Weights of a small transformer language model.
Size: width 320, 5 heads of 64 (1 for keys and values), 9.67M parameters.
Architecture: RMSNorm before each block, rotary positions, no biases in attention or MLP, untied embeddings.
Each number is 500 + 40 x the weight over the matrix's rms, rounded and kept within 0 to 999. Layers, rows and columns count from 0. Numbers have three digits each.

# layer 3 MLP up, 832x320, rms 0.124, rows 784-789, columns 160-319
455524552480519564461544561479488455483494517512557563483475542553525485433430483576512458553548561367537512520457482436534479464482565478513597484493529550542481477521499488506482422502464487484480455528471515430526542464494493403564561549532465486449460539560467497475456429521556504537480567414465520393494466489540453457477467506496490553496465543557489460536469426536469508501530437450529504544524488522559495465531552470474424463497443516456465579544510508547527578562528424
512486480522500440529541466574514507454368545497505517517487476508471505493490520484503531464494561431470498435545390528511546537414572541488471523537546508494525476501464509507582590508447456464465496498521459458554503494548490519532440519555471440515514526507562554510492467536462483515518464538598518466557480502520401461518521523521549501480537454522536459458574550575491432497527568409524583521520560515543451478499486489502418484502477459509534490508468548414434525575521474
473554519505508530461504550465502509522450487465517469417520525455499546481513479481597501472496467434432510480544587564555514520536432534453444531522483508530493563514508444531515561484529519539452500513510534519550494502437455511477511515545475502504516526498436540551466508516541504524533472466505471476456487484448464472491499551413461486501423564469518480548496513559526508439493468447498503450496486503521484446542477514494538551514552494476571489454521472505425484532520535
525484503443558559567456475592493443481580558448473513455549509572507427550503470570507506474501434487503483568517555489453511483495482473474481451491526468520531539557507562535491584541579569480513524489549504439437407421452496498551494451547482639493506502535534528503533509498507571487484468427503480528452524508534459467505453483464438541512463519562543497450435470445493503479452567502521468504426464544449519501461484475470490524543499489540555424570477449545441502502460543
514494480499437474502454477512484464542569521495518465466507500517516550542534526512455448471528434545504449531461484473477476491496497502481554452457536442534485503486495509498551435442463467525509515441554504543512515517562486514516518487487571434498502495577512523457546496491441476520442500489561491492459468539492496483488505562448474425496524526497531506519474495411507507488525471486466515516510508577488469479493469429443465466538535507505578456448474566462539545485534490
497452520520525478518452470494492470497445538477503491492495539499528518541446525440506531507470504541440488525541573404514490520447515527511498459472497526532510489475504528502442499525516502516519450536528482453520505556445499521474528549567514448518500504559519501466489512522550502526532454445524452551482529508543514473505501524480503559543532465476506508464517517501453534483484552479538486448551484479506492522511479465501484514453550498588503544455562449422469505548549478
# layer 3 MLP down (transposed), 832x320, rms 0.0463, rows 784-789, columns 160-319
480550424431446495492471518452488458504483528536443534484554508443553492401509513422525516548492484436457516476456496478474531550499559489528513511502457585482493506537445461492523523555521486561444445508447517550468535451517591534527536472416522539503495587567488460428510511498584522485421525454575558494529536495493492495479528548554528505455442551457432457543472548533495461473571590504606447491528466471556555439500554555544495499510464533454521528537425415451531576467520503
490411459496570529569477422492513522443565505541449541504480534472498513520499476477508502504427459558495452547544577439481507506571469492519457511502515535525530476504484554414478492424543499481536540491507487447562535464472444512475501442473477480506501534503557555448523524433549432504469498425458543543492477498474431526532433506463531552506543395461501528489528471447492471446463438516481578549529472496522475483487534497571557463489442438498454480467505536604500457510519435
593524554498513451537535499509520529531490487527467459443526459521492524504494522444515424494480466527420455510434507488513531437503461483520507517477499571453466514475505416501462573535523494592465524444507536583436460517554464520570472543450474555469457470513396432436521450507506487495533539479425496461497453511415449506474488521446440505566538507522500593458478525475526527461499468454471513452520521503509560558511525487484485518525464531486507514523533491561449431587457499
561500417604496489466516488488526475502444536533527519460512428481498537548576513473463570476497555522420543477455502518537485496493501542518472464482473472570485483537505524480533441476481516467509467521409450549527522501467398522515465557502538528515547472418558512471494446498568483520563510510469539370512597472515549505471509459526471488540521497516480417420457488529517463495566471526535506493496480518508527469490466487509524496503407446537433484544536519509496529546491444
471503504484470491530540505532562526503479530491570554589485524521535428455516458458504523510466518490455535502576531526486486482462501522570512488533477509540386563508524463455457519518559482507523534508467511475495511492465483451546481475574507424475489463459507560491534516526475507473557540506485520465481489507478547590505503514559486451506495582539496487519485487482500495536521482451431459541481484472489540487468452488498511499485488483532431526524430448534512479550478542
548523466462488446492452498589477503478590501484517413517479549483506497515438529527530477525496474498539507524497524483523489527478455550500580488481480544428467497512505505575480523429545514470504520550585482499602504525455538543453523511543456494535534492483453522537525477530438510536489491477555498579468511494580497486532416473497513508490497483464551488527442481464499470511449492546539481437464473477491460559434472453537484462515413482499507534548436419556593476500549477
# layer 3 MLP gate, 832x320, rms 0.121, rows 785-789, columns 160-319
481455498472473528499458580476434451580560528544438429491516480491559593528478479526450506479516511532549500537538518530483602512522493542479571500528476459467482476593485535525454521469453540516502422527502517512537490507503459507527517555449536476491461552532524504453473587513509508507497531516535527503526465509505542493494450502450520483457490626529558442497427491438374513557503538507503477536516486521478572459549478565478580438486460557411525476494560502517413502474449520
543516457432512501539449574495442483515496479481491547553489527524480552516514444537510477479577510369434495483428480601481459491521440581457479488537492505455523518490450494498575514516440500520456453537479456511516584535514523487526592505524525536451514536508566494441553590436432520464509515537482494561491464476455525506515504517492512544472501516453562545480535455460517506479497462497537453503492502580472564466504511480507529506524468477425518428478548452492471482527549560
468538494475400519423514463506484474481425592457511410437535418504459520517501498513492530520507508478469502472432485516587500588495424437428525608468552499432459510586500479474455471518506415523536561448551472547476468601482575472553466479469464527501519541493571512476469477492454530623510423524487418498493432489451504564448472526479466469445588527477526513527525490626511463452529542529480490467482481490518566424541483544446563452473524500503501448494453447529389527590465463
535516443492452552499426519540503528491528481493478527530506519527532556527506532529474525432484424487511426522531452504456510426545508571458526479440489443460528467474486484484470502490409524544496450479518542483525446554464491481507544501487493488533476522514514520476496425548507483469478450474494487540480516531457513498465531528513497507547502550479450482511524470461446507477498434523475509472518503560522462483445474449476531460483526531476547496431512501518527536533496498
475497508523532433508476461488499526514582516507460506531460560491514509550502495565552520479567513506531532500494531509533502544498465490482462488434500542449525523493542462536432515511475533520530452505563519504498500534429425466455545552618501529507464467495561553469450485505453485482458480469513440589429479567538558535463498543450494458446533507539528508541464511447498502476443519582518434537521390555456482431536463467539473466522507474484429496482472436483533472529486478